{
  "n_kv_head": 10,
  "head_dim": 64,
  "d_mlp": 1728,
  "norm": "rmsnorm",
  "norm_place": "pre",
  "bias": "none",
  "seq_len": 2048,
  "doc_mask": true,
  "steps": 5639
}
Each number is 128 + 32 x the weight over its row's rms, rounded and kept within 0 to 255. Layers, rows and columns count from 0. Numbers have three digits each. The size before them is the row's rms in percent of the matrix's.

# k: layer 4 attention key, 640x640, rms 0.0694, rows 161-191, columns 288-319
# q: layer 4 attention query, 640x640, rms 0.0663, rows 162-191, columns 288-319
# v: layer 4 attention value, 640x640, rms 0.0636, rows 128-181, columns 288-319
# o: layer 4 attention output (transposed), 640x640, rms 0.0677, rows 128-180, columns 288-319
k161 096:139105113161138085128097144200148132072103151184141125101163073160098108033092133154095101155176
q162 097:109164108101109082123132149115134074039115146040178111118131130136118089055141128136102122110128
k162 094:160097148135076071140096197133071121131135172105097124167165104155117140111145125081132128183100
q163 098:150103122185106149159142163134137122147131093247120098112117099112170127077193126097148109124186
k163 101:161136136130090107075156135127143154151132139143115180161104151077116150128126155126090079094146
q164 092:120154156155172109122136139123093147080112152183136076101127230166170162151087173150132130117179
k164 099:110091091139146168120169152121122125101107052103159097144171133086144134134175169106115070135111
q165 094:133184142136149149182166066120179167132139109067164147118127038150131148159134145168081130074081
k165 095:191087106141177123077086104137146135182076105139128064111155108129139144113132116098115180156179
q166 097:128123090129126089138134107113133101102089101132138106086144136132135121143099145158108141103148
k166 099:173122133102156127076093154087176132091119136106144107196162098124172157160124098128104141156099
q167 097:150101194155133129191164143140096130098156171139152147145127133147163175160174190199078177161100
k167 097:213152170044060087163109159097141116127160107113183161164131109134133035165146091114177136060158
q168 099:148138114153103117142079139123113116137128109143188118126125117169119124090103085162089167131168
k168 095:100123201163091111079178121114142094150111159115127104080157126137099102146163139150139141007158
q169 093:167137178124185097076147126149122146126150186157136109107106147133097088170112126133179117089165
k169 094:096163140159137142075109119164090125148126066125090144163113150091163140095121089142124153088110
q170 102:105143105118126125120149114170144183171110116133110156133179113176123097118144143126123121189153
k170 100:136071122088077153138081095234115133158163160145140108149089144115143126111144181151151115082070
q171 102:140124115058164109131157204112100165161142184171145135098150160112140118144154114101125152155164
k171 100:145143090128096165166125119152114147137117158133140181122111183141146134112085177104115162145145
q172 100:116156163076133105135088116117076183102135126104180145163103141098101114140205148170175154108087
k172 105:128095162100112098157160099091133063155109101154129068087116128148131138123106122087167178129178
q173 096:167129159088126122156190155151159091171131102092095082124146168083115101130124115107117130142150
k173 097:092156113132146071145144175119105117099098115096165136153183168118101173114094143152085130161213
q174 101:086115112160063098079077098147130094058126090141092152135179163088184162149128136090154134114080
k174 099:096121107103162124122152118172126129140186143148132096170094135126085127111112130166131114062069
q175 094:128127149128078129135123100107151142166090117135129122105126120135130118110130121115152154151135
k175 097:127177089128098086155076149134141112109095133157124138127110125083156145133179122146032175129134
q176 102:159184167126075102118181150174185094178108138088141120138096096184108141147127104119142139160169
k176 100:073097117144086116105184089143182171160079172119017083145087160090103076148121162147059137125128
q177 097:094091136128107123116125078171134175137125138138138153201183154116145102163054089117163126169107
k177 097:130095152132147069175124170135068127135105142128055168118176153128096153116092089128191108147045
q178 099:136120096125120124126119163112147171155106132082190134133073163129112080160148169077126101206188
k178 097:080109120108130175115145164092101132133161106139087155110120147093161115168172113154104093140128
q179 100:174137179106077117119090033103096086102156111155120097146154142121141098091076065120180136173137
k179 095:086130117110125125091166094049119135152114188158082126142161140117101110161131158091158101061100
q180 099:127137108134072185126092133157155152112156129149073147095144104112134073129102187152162168107139
k180 098:147126159171128132125166145138056110144104073120120128115156167052136098089080089125158129138133
q181 095:093128144082135105130143063140144119178137153084174131137125103131113174192124133169113103115114
k181 095:110087178134117129148094124124050129129144103154161117133139117148100134091142159122141087117128
q182 095:116156136096085162130119205132128135086131165176151186172144159037186108098139121104196115150143
k182 093:175141132059135099109149116116052157140088104176144132171168100097078120099142125114137119105140
q183 097:084083073115137130114152091123146144146121112119118152093155122114153111099141150131075174172126
k183 095:150129087098106180080123139076121197093078103157073081092150091135074113091073076133112124129119
q184 099:139081141105143094138083190086140172096114046132138070176064126131139074096093139094128152132131
k184 094:133098130163089145071156105140112082147120069083124141149111151102101120166127075168173062128152
q185 095:168121140138141134134116139165195137108114216132097082125176102113174117110162106132201144112131
k185 099:119112131156163147123095153198065130131141061142096151191140086176117126087099181106112097094118
q186 100:107115190107152131172087137164135195108140102167187122140121159104143072171099126119096104120136
k186 100:133122094148094149137194148124182127099102159132140090117198140112116148138199160165171154174118
q187 099:113097251173154116095111139165119144183171141084156162184134182145121152182122126149141076099090
k187 098:107133153130118104071144107151101078140114118131106107153099168113161144132176131130132102157113
q188 100:106103147170087095116136145168107119128111148137077095149106078116143099131074121119127104077100
k188 096:162119156137078171146103204157148182166177108101155148130117109223109143047118123089135108110152
q189 100:156126089133123125081152135159088145143129098144078156073103160106135137161126051104096138133108
k189 099:155137140152147143143174106134157137115134212113111085150114108117139099082124084125089187125193
q190 099:153123144163138115115169117126142101146120091222134157094142065142097120182141110147136104137153
k190 098:117179113081092117177115145122120162105168134154091102172105089177140099088140069111087085107132
q191 097:119121155104178129134093160168131162099135092146133174150114110153122146147151129080146110129137
k191 094:114088119073130120100115138148046112062106156091090075087212108142184151085140136148111087211140
v128 087:084144071067095117103112145149108146059108073116105147142117142095111130158116168146047168175035
o128 096:127117153132160107124094102136171101151190114126098163142152152124102141126100133166149095176145
v129 086:194119178112162145102084187095072103140137129128148138130149156105138083120122032140134072124169
o129 096:118125129121173126201147116134102131077099111202113149129078093108080163140174169113165106166107
v130 089:086147057117139071076086066108080084169143141134127196097146118136111133152101132050163104202130
o130 098:142130126128073167121140134167056119137119145116171147167087121114110147123119178149154133088168
v131 084:114200186103158106128118098116082122115103131132079129064148151098144085131122167162100137103112
o131 096:064118173171094076154123168160129084125108098136136162159128118132098072114104116101126138146111
v132 088:113142106126121122145098132194161149098162152150147107103133088059073130049138015142058124161122
o132 097:149097202132148127112168126106079153096217052129137121165157061112161116152161159128138095153169
v133 092:101081137112136098119165089146092146153130095120099144150133102124105070138150090128146085133207
o133 102:115160067159159171154148089118128121182135111116207113127151192099179129152097139116119146062100
v134 083:116134111094114127186074143134152081090111208115180164080159110166124135147137142091106131096124
o134 094:153122137173106115154103148122119165158092103115142130124150169151109142164085053142195208102137
v135 085:121173189117121138157068112118085140103142116134174122098120192130108144104118111159103058144180
o135 094:161088130138147174102081098101134142128123117164165119111124068133148115126096123110116148097109
v136 091:156092141142152119133090144095111122097131118133128150097132135200067131156105124109110150077094
o136 100:196143032143117131162142122172146144185133093152156127146154169081193119097099088134128125146115
v137 092:114141119132105126106124114119183119118134173143152120092129197126123147160160092147153126079133
o137 101:120105155146146140151129124146150095138146086128106158139123033130149139100101144111065138110086
v138 086:142132116104120062110154129157080147144119169120125130112148092157108134109160168095140122130126
o138 097:121103050133140122089100105104121138198133082135119149169139093168110138129069190123081119130124
v139 088:163118139079185194094131143115119113115143189183141113127128083148164160065115172153095056156077
o139 098:090159186117113100136058120124156132110111122058190113080143104076080068183085097134119179135182
v140 088:167069120110100088146170108039121154060151162121095105122058176112143097193098095143154114147107
o140 100:137148112092145156124112160171097150124155085166148136163148122209096103059095091139069167143160
v141 089:102142099151129169149131133095140142134128122056115057085085091186125182138113069144145121117151
o141 098:118143067121105114123122096104149136129164124112124150129187097132119081176152170185048126091073
v142 091:109129091147172140126090091111186118088089091073121147166149093147178140095156139131133166207104
o142 098:104108140073132132130138141115117146138102121139186151107138158151104159186142171167127116103142
v143 088:143167177136132128078148147119144157086097113171104086094119086105092145195128137108102133117104
o143 095:131119081121142110176130067121101127118119203080168154073207138146171094119150127133092137154108
v144 085:088139102175141132142111188092127114104153171106055118081129133062090166151138124108127150186137
o144 096:127091146066118112149115089112120126111123150156148128155172059172141057107143082165218095113114
v145 090:127171084134157125163137108066117100105075091110063177137118131106143176126126147132096061082086
o145 097:114140146100158163149097157151146151092101093113181067111147105138078098169224107114091192147159
v146 085:124116131123109094144129148146119216143126190147165143165161160190100158141109129216095115163103
o146 096:127118107185040111164140105129059131150176176099114133101177106117151090125018090114157184190153
v147 085:129173200176112159129141086134113088213168137146084122133167113150152142136158091166095105148107
o147 093:138088001158158172130126183115142147168134165113194074160139100134116102156138155082081167142139
v148 090:089127114162150116121082088126120114153168156105113190166110101188170089098068144150094095068130
o148 101:126111105112125149186091133172161125149103108153121109123185156091045139200163165110145137144149
v149 088:141161185118133109128118136125147163138184095145149166110118157046138122147131121172129086139131
o149 096:175082124174113158142166086111107116111138092067086144142146184147089100127124169183091115171167
v150 088:129116096101157080128200134061078140115123172062119130147149111092087123113119133103126100126113
o150 096:106162082088078114122092139190156102142145137116130100141089138114156094108104155202077183137139
v151 091:106056128152101118117156118085150113118114080137132116088117129184122052070110123102105159136140
o151 101:131148106118147140170027152154146109156144148166137144118152119114093144148106196182084167125159
v152 084:151135132137109120141097184211132120155125067136082128124116098062154128126117169150161145126157
o152 094:125125171148131128088155120150152149109101199134164125152191137158118138134098148118107086189067
v153 090:137119141078153081114144110118181109155130143093105188196072146105146115104079149104128083153176
o153 102:144142139162118119167162173133125140104141141154143096103203092157125150098136098194113128143173
v154 078:122127147154112151105128134121096185176107085073086154150131174183135115108134187127117176158173
o154 090:060162153106155144088105143152133113140135137120160114085150109111119115104183141157111149046126
v155 086:068135160130106126031136117126128106107141108160158152139095063111187161156114134163184150138153
o155 096:191128107106139130192107144066159131075153157087084113125118164176112133157137177117118128078071
v156 086:172148177117164066144159142102128085094139147082145156136140155111110133131138135094185056113153
o156 097:141139108126117153122159132113168153149154160084137219123109114145145167130157143143125137110089
v157 086:140144101148096129129120145130172086116125148078150145113099139131145137159129173127131093103157
o157 096:139158085109038174144192132140094065101075131128124143128104134169118165154165140124118132088158
v158 092:139155072130168115096164098123109145097139115153115202123103115165171124123053208110119173077150
o158 102:135149094105106103173130147164080132167183076137118110151110141111141084095108138131124093182130
v159 088:092063172129075107116126167077180093127124183121161111144127162138104130107145133162168151106133
o159 099:151168116088169184175154129129159077140100139142128153145080112118167156162128122073051088145116
v160 084:145140125156059152102119145109088047152110124110140084116151150105159132090156190081051121134140
o160 094:151132154083183095173080148122127107063121077142129115127155116147089115058127057189124151110156
v161 087:139150114113130129104164110142095133193113176164127161114138107173162158118156135131175115120113
o161 098:106153091120147152166140149122189097164154120147119187096103079071134130159097156143087115116123
v162 091:180162210142130122127130134140161128132130172207125167095135108155127113116148149095136110093147
o162 097:118109059095139210172158126173113106151167130147148073074164153103150195091123138115161220172137
v163 085:151160112101109137099128104159081120104153122091126092155078150101123111166182120174177070062115
o163 099:169100150128101101163134114137132161175142135148118169096184175126117139166074108070115136079114
v164 082:160108079118117103116138122050129159073099149055148130095142098090182161222132198183077182144126
o164 093:127153154083115132084100165157113090106149112086133120170126080141120156083103094158197132137155
v165 084:060116121116117112113115089115101134110169136092136146085201079208150136150125145074117157136084
o165 097:117112093171171149121173159153105066088096129169116066138093125092143081112177131155106106057160
v166 090:000083088130110084104192139168120154148136132119144121109107161118121155081145134085160104063147
o166 098:174145148097101143125158128137216155127154090208151097099189098092126136101103052156182161133105
v167 087:093094107067096151136101146125133149171120131154073112076147149138119141117113099082095124152128
o167 097:155112145141135114171108137150140127062168122143180137148141168104169134114107132153141148114132
v168 090:141170096131159138148119217130144141113174130178115077131136115130151092139111117135136118155144
o168 101:111088145161143115119115138113096108165108182120122174146128116078126183106143161107162072115116
v169 089:199176119162125143171141150104115148108149133117138101165110130146056080162111126131111130157193
o169 098:137111162133166108161136129167106101215082095109114078160127121142170129162072176148096093142166
v170 095:125179120109165095105116044121101154099144161180108091152165134127112140186197129159097095137184
o170 103:135117125142105135112175070129178115118183069122091103127139142164156151162064120139163177125131
v171 084:126156159151156017138176128130105174135120138108173111169153117172142134101139126129148090144127
o171 098:123120142137094138120103160137139131132138060145131133129084127128146128092125177140128110183088
v172 083:123178158158123109119148111164151133162145104139139113143079106078071100199144198174178082142147
o172 094:105144141160119157085125119139088137161104156186128115086114144163167101092148115106066087146121
v173 091:074159065123074133153144083113082125121100124144216121063155170096148123122087038140077158100088
o173 100:123052068119137191147166154156091173119071137119154177138101145182149131149176136104120118159177
v174 083:097183130162090105082114070165136149133158143140093098117093151104151219167106152145134142137166
o174 094:159066068106081141113102113167143106116109148144088152153110103089173105112148092160047116088129
v175 087:160137155108082119170184112158056136135193100184132120106135122163137103113131106151124096194039
o175 098:061131116151121146125120121121140074153186106091105154116138091113160100155118105105135108104096
v176 086:175129080072121113150131142148112109161100111116109157155185059132121102154092158145064169144166
o176 093:125144173157112103159163169112066129115081148088139116138073157106137173165140150142179066119028
v177 094:109165116138137131111047168124149136134142125170174104175151117142115089105152152193098089097069
o177 100:128070142147128122151170070217126056111109149101151093106189129120165125055129159070108101126207
v178 085:117124118155107140096121105186221123135172086122091113177075053129089168106074130128151111067069
o178 096:094107126078185121128145140077063151106102180088163114202115123114118164184108102134101151122136
v179 087:186102150156181107146086091128116112097113180199128108156155170139169107149170133112041095121107
o179 097:122119127123107119128087131138080097081151117026156103167100106121094112156102124135121175124140
v180 095:125155114126107137070138186123081155167129160138125104142140176106163145150160083093104140150073
o180 105:079142193186138132174113108102134098139128159102172151124113100077128124155109114136153116136103
v181 086:164181075118133145128177181130166145110139089111150137108189134158110176118129138100097142096070